Weights of a small GPT-style language model, trained from scratch on English Wikipedia.
Size: width 128, MLP 320 SwiGLU.
Architecture: rotary positions, no biases in attention or MLP.
Training: a variant of SOAP for these matrices, 140M tokens, 2141 steps.
Each number is 200 + 20 x the weight over the matrix's rms, rounded and kept within 0 to 999. Layers, rows and columns count from 0.

# down: layer 6 MLP down (transposed), 320x128, rms 0.0724, rows 288-318, columns 32-63
# gate: layer 6 MLP gate, 320x128, rms 0.0725, rows 289-319, columns 32-63
# up: layer 6 MLP up, 320x128, rms 0.0723, rows 289-319, columns 32-63
down288,165,184,169,194,209,196,190,202,190,182,162,225,170,225,209,223,190,185,189,215,218,178,179,195,179,201,187,176,210,188,210,169
gate289,197,185,222,190,175,219,177,200,226,192,230,180,175,159,237,160,195,223,192,192,149,206,204,219,214,196,178,202,195,228,198,225
up289,202,219,174,205,205,182,198,186,198,193,204,237,178,239,179,204,249,192,215,200,145,192,212,214,215,179,214,246,189,199,174,188
down289,193,224,211,224,204,191,227,184,248,199,217,197,172,178,183,200,190,192,199,226,192,207,247,165,198,191,213,241,184,189,166,198
gate290,226,206,219,220,164,223,177,180,191,189,212,201,200,204,219,205,241,223,218,201,193,195,211,213,190,194,211,164,207,206,174,187
up290,188,212,186,200,180,181,198,187,175,197,244,231,220,193,203,220,209,193,227,206,195,221,205,188,214,212,222,189,210,214,178,207
down290,200,197,232,206,187,205,210,205,214,225,160,227,197,204,171,158,159,204,216,198,220,176,190,215,198,206,185,193,232,178,225,223
gate291,221,197,200,204,196,196,227,165,174,214,213,231,197,258,191,198,202,230,188,206,192,187,209,205,211,240,201,190,197,224,186,173
up291,197,231,170,247,214,228,208,209,224,225,207,194,223,201,177,194,197,212,245,187,205,201,216,210,186,190,214,194,197,165,195,225
down291,223,210,178,201,214,159,223,174,215,201,171,225,221,215,187,197,211,220,223,214,200,185,180,230,214,182,222,209,209,133,226,190
gate292,215,213,197,230,193,206,194,191,182,183,212,205,192,243,217,208,230,228,214,216,208,185,238,205,224,213,201,182,234,202,190,199
up292,201,222,191,210,192,184,193,211,228,193,163,195,190,193,204,168,194,210,209,192,212,230,203,186,209,228,197,188,158,183,180,184
down292,164,192,193,238,185,195,206,194,210,209,198,201,203,147,164,191,212,181,217,222,250,173,195,213,180,192,176,209,202,180,215,149
gate293,222,241,180,150,198,172,206,212,224,204,211,214,171,186,219,205,204,187,204,219,221,184,215,196,216,165,189,186,180,208,217,208
up293,203,219,175,215,193,225,221,208,221,201,196,170,213,175,219,179,184,182,205,181,220,190,193,196,199,215,213,182,178,216,190,201
down293,195,222,187,198,185,201,204,205,224,192,185,175,196,188,199,181,216,160,196,193,228,203,182,199,198,161,176,188,205,205,183,229
gate294,223,220,202,191,225,173,172,217,160,179,196,185,212,211,174,194,166,211,214,161,161,216,173,213,191,172,239,221,217,237,184,222
up294,216,232,196,192,205,228,195,198,173,198,228,208,238,200,170,173,206,178,203,184,194,213,192,205,189,205,163,196,196,230,209,201
down294,225,215,191,183,208,165,201,214,208,200,216,221,211,198,215,244,174,192,169,207,232,228,246,226,223,176,175,174,200,211,200,205
gate295,220,165,189,174,210,195,212,155,253,229,174,226,216,191,198,218,201,192,187,219,204,175,180,184,179,212,193,180,198,201,238,188
up295,196,220,192,211,179,180,218,235,172,172,194,184,184,212,190,203,191,225,199,218,187,207,210,226,187,177,221,199,199,232,191,208
down295,203,205,188,186,183,202,190,201,217,187,162,204,208,192,202,168,182,219,209,186,150,194,217,208,188,191,207,187,183,197,172,202
gate296,173,239,203,178,191,212,189,190,197,191,201,177,192,187,189,206,179,168,196,218,220,221,213,179,198,187,155,203,178,190,163,197
up296,177,158,225,217,184,214,211,193,221,187,231,190,220,189,176,202,186,194,230,192,206,156,197,212,234,218,202,202,178,190,214,181
down296,207,161,198,199,253,216,224,205,236,198,224,207,197,199,156,214,199,183,193,212,225,180,175,228,211,181,167,182,189,201,190,213
gate297,186,224,209,228,204,233,203,191,172,216,226,181,217,170,227,197,185,169,173,185,173,196,172,187,184,228,227,215,198,223,202,218
up297,210,232,204,184,192,201,241,195,210,209,212,252,202,209,179,232,181,165,185,247,157,159,201,192,197,192,212,205,204,222,222,189
down297,173,222,174,208,157,206,246,196,221,159,228,212,192,230,232,227,217,223,166,232,168,169,208,209,225,197,231,217,213,208,211,209
gate298,179,204,205,185,213,180,209,212,202,257,204,182,181,206,184,183,217,189,179,197,172,171,196,169,197,205,223,190,197,188,180,166
up298,162,223,202,159,193,185,192,196,226,220,243,180,188,221,200,202,209,183,181,221,202,203,209,236,191,188,202,202,152,163,217,211
down298,190,182,224,180,216,175,231,189,223,217,217,213,192,186,190,197,198,171,202,209,207,183,242,229,154,240,204,198,199,177,199,240
gate299,199,222,210,200,179,230,190,191,195,237,209,210,231,181,197,229,190,191,171,169,192,205,162,178,208,213,211,214,185,213,204,221
up299,176,206,250,198,193,239,164,154,193,173,201,157,205,214,187,221,202,167,212,202,187,213,179,171,217,191,200,223,242,201,216,220
down299,202,226,198,173,203,227,211,207,208,150,194,241,212,222,194,179,171,164,159,220,199,191,201,169,197,196,203,240,192,235,177,217
gate300,182,171,216,184,208,201,206,197,190,222,197,195,208,189,232,168,189,181,230,188,194,198,217,208,176,215,210,190,204,224,208,187
up300,217,185,206,180,215,145,198,206,209,187,210,233,197,249,238,226,213,186,188,200,177,186,181,179,239,211,193,152,192,209,199,215
down300,233,225,174,187,195,188,206,186,198,208,230,218,200,223,173,191,217,187,187,212,168,198,201,207,197,216,191,166,187,229,178,215
gate301,166,193,237,185,198,248,205,194,228,219,191,187,252,193,227,204,175,202,182,199,209,196,194,244,199,215,192,218,207,193,209,209
up301,212,203,166,181,212,192,234,213,209,208,230,217,176,195,196,190,226,204,219,192,200,190,182,192,146,199,176,216,163,196,182,217
down301,175,183,230,164,232,227,219,203,219,212,204,204,195,205,200,189,197,223,195,181,236,156,196,216,212,211,176,229,182,194,212,191
gate302,207,201,204,241,200,172,206,200,222,213,202,210,228,176,197,212,207,211,215,183,174,196,199,195,217,225,188,186,224,156,187,213
up302,188,209,185,214,177,204,218,189,206,176,183,195,206,244,209,185,157,202,175,193,175,188,181,200,172,184,215,235,181,196,226,202
down302,214,172,189,243,195,178,197,184,209,217,192,189,211,201,213,204,166,191,200,222,177,190,191,201,173,204,185,225,184,207,230,228
gate303,225,157,189,238,215,181,182,193,199,249,204,190,218,203,229,220,248,219,176,196,202,213,239,186,228,178,216,218,185,194,168,194
up303,198,230,207,197,206,228,233,239,180,141,191,168,228,179,190,219,196,164,218,223,208,172,161,210,177,174,217,208,199,187,230,177
down303,192,171,211,235,219,208,223,230,209,225,227,240,231,199,217,231,237,227,213,172,182,211,229,199,233,262,254,215,185,163,217,173
gate304,220,182,208,199,202,219,208,214,230,216,236,213,195,209,164,190,162,211,221,205,198,232,242,227,200,174,195,215,216,191,233,169
up304,174,166,213,194,230,209,216,208,213,192,206,193,177,214,195,205,149,223,212,209,207,193,232,229,180,203,191,240,225,177,186,205
down304,198,185,190,195,213,181,154,184,163,216,169,209,194,206,220,203,203,177,227,204,232,258,199,211,233,210,167,167,181,201,194,205
gate305,220,217,170,191,209,191,186,212,221,202,219,186,219,170,192,183,206,165,189,200,190,218,209,210,176,181,210,210,202,184,229,159
up305,210,185,209,229,184,204,203,190,182,218,201,195,229,207,195,167,209,213,208,210,208,199,212,171,204,180,190,214,234,239,185,226
down305,218,215,176,198,241,191,218,173,209,189,221,193,180,168,197,197,198,207,199,213,181,212,209,221,170,230,201,196,176,181,231,200
gate306,204,243,210,186,212,185,205,173,156,202,182,208,216,200,188,230,225,215,208,215,211,212,193,208,177,219,232,267,182,213,203,168
up306,197,166,213,184,191,228,175,180,198,196,167,212,215,224,189,209,211,200,185,175,172,178,223,154,172,189,206,203,238,164,190,215
down306,231,227,213,174,225,202,210,209,189,192,214,197,211,210,152,215,175,246,169,213,218,242,166,212,227,203,231,156,150,219,207,226
gate307,220,179,208,168,211,185,176,197,227,206,222,193,187,220,217,176,196,222,172,157,188,184,207,195,182,216,223,189,223,207,199,223
up307,176,184,197,204,208,220,212,223,215,185,218,224,190,225,223,189,178,220,201,182,213,224,204,178,173,211,227,225,183,208,243,203
down307,155,184,176,202,201,213,216,207,179,193,177,199,202,192,206,189,206,205,222,224,190,200,212,192,159,194,222,256,169,189,192,198
gate308,233,193,197,237,219,164,213,211,151,178,221,163,189,219,213,182,214,176,173,171,209,205,226,204,198,192,202,190,223,182,238,233
up308,227,213,224,201,190,194,227,151,196,235,202,212,171,183,203,179,208,202,232,196,189,189,239,212,234,223,192,225,206,189,175,202
down308,191,175,165,190,196,186,206,235,160,176,200,201,237,205,171,198,197,204,191,174,239,276,198,188,206,207,185,195,209,184,242,212
gate309,226,203,167,199,244,199,193,203,188,206,217,214,217,180,189,187,212,221,209,189,213,195,203,218,163,180,223,206,181,180,193,223
up309,200,196,216,183,217,203,218,185,204,173,147,189,218,204,213,235,203,190,184,235,181,199,189,162,184,202,180,187,166,192,228,159
down309,206,188,204,219,205,222,229,231,237,194,241,222,216,178,190,202,173,221,187,211,181,139,191,192,174,226,227,208,183,202,194,197
gate310,193,185,194,236,178,204,163,246,216,235,213,191,212,197,188,212,216,229,207,202,235,230,227,182,186,234,205,177,224,226,206,199
up310,184,181,198,187,190,200,206,191,204,214,157,217,194,177,202,186,160,209,232,174,202,192,183,182,223,230,186,195,185,188,210,173
down310,181,175,192,206,188,203,189,195,198,192,186,226,187,196,212,208,184,188,233,181,197,210,217,190,165,221,152,193,191,194,157,205
gate311,196,203,215,198,175,213,222,150,194,201,189,213,146,192,212,252,165,223,242,203,195,176,208,162,198,191,214,205,197,178,193,222
up311,214,181,208,180,172,196,203,168,207,177,217,185,235,219,237,208,164,195,216,214,187,181,210,193,194,188,208,199,212,177,187,201
down311,221,160,162,230,235,203,164,196,189,221,206,215,214,189,209,184,205,181,214,219,191,213,196,235,184,177,184,210,167,221,200,209
gate312,192,217,169,197,185,224,198,198,180,208,181,220,170,223,181,181,181,190,153,203,210,215,181,179,227,191,214,200,169,189,207,197
up312,182,184,174,205,191,202,188,246,209,209,230,214,250,204,208,202,197,225,197,198,181,204,239,226,177,187,213,185,205,236,215,178
down312,197,218,212,218,180,194,208,233,185,190,211,215,187,208,204,215,191,268,207,201,198,197,159,220,213,202,180,215,202,145,203,208
gate313,208,221,188,224,206,216,196,199,192,239,218,232,209,154,184,206,231,180,222,193,223,216,205,187,191,191,238,212,199,217,205,172
up313,216,184,161,197,177,205,173,206,176,231,195,178,208,216,165,168,196,233,161,200,145,178,198,225,239,209,231,165,207,196,242,175
down313,203,227,187,182,219,189,166,206,185,231,208,206,197,201,197,225,219,177,219,184,223,225,203,207,205,185,189,190,182,215,226,218
gate314,212,239,195,197,159,206,222,206,174,194,201,181,196,223,195,218,221,210,201,207,192,182,185,184,221,170,201,184,184,199,230,218
up314,221,189,174,233,209,178,170,214,187,223,190,232,220,219,225,192,188,162,216,224,191,206,213,214,193,216,190,224,198,201,200,202
down314,215,229,186,195,181,205,225,178,171,173,218,200,195,228,218,206,210,228,212,233,200,206,161,200,217,153,206,203,189,211,233,190
gate315,190,204,205,206,229,223,191,215,233,199,236,227,195,205,209,227,187,220,153,186,181,195,236,177,208,175,225,196,205,188,205,186
up315,183,190,207,210,217,191,201,198,202,205,158,243,162,175,227,216,193,190,212,209,211,212,197,205,209,231,199,190,229,182,215,222
down315,184,205,175,221,186,160,217,221,177,185,183,191,232,187,209,198,181,181,244,221,205,178,181,210,209,180,209,205,222,233,195,184
gate316,199,205,191,175,202,174,201,206,200,206,203,170,204,200,202,214,197,190,208,184,202,204,171,179,195,215,202,187,156,181,215,210
up316,194,197,206,242,188,201,232,186,215,187,184,234,170,173,196,210,190,233,190,221,196,215,199,164,190,197,166,178,233,215,183,166
down316,199,193,211,230,170,197,226,224,198,180,234,179,194,212,215,195,218,192,169,190,229,213,193,194,187,212,199,237,241,180,174,190
gate317,215,187,209,201,180,174,193,232,174,216,222,241,220,206,196,160,222,200,194,225,175,184,205,205,200,194,183,226,230,223,202,211
up317,193,204,224,182,223,188,209,151,188,191,191,155,194,216,180,193,210,220,186,182,211,203,207,212,160,193,189,211,172,210,176,237
down317,198,202,214,213,196,201,218,237,212,211,196,210,201,205,206,186,195,175,204,199,202,224,213,208,204,169,223,226,189,207,212,205
gate318,194,208,207,186,194,163,180,185,203,229,217,227,183,228,196,206,187,195,188,225,194,188,183,223,197,204,228,208,211,198,219,215
up318,195,184,182,217,193,181,183,206,194,191,224,176,185,210,200,231,179,194,186,172,189,190,234,164,170,204,230,172,194,222,213,224
down318,181,235,215,202,215,217,195,195,222,220,158,192,190,187,226,185,236,200,215,199,184,204,193,205,193,160,184,187,200,197,199,163
gate319,211,205,191,191,244,204,175,177,191,230,208,183,191,189,167,221,180,189,246,149,205,199,204,200,175,186,210,192,224,192,203,202
up319,207,216,163,185,201,221,244,238,195,188,206,200,192,209,205,190,208,243,169,224,209,203,220,216,249,207,219,185,209,217,196,168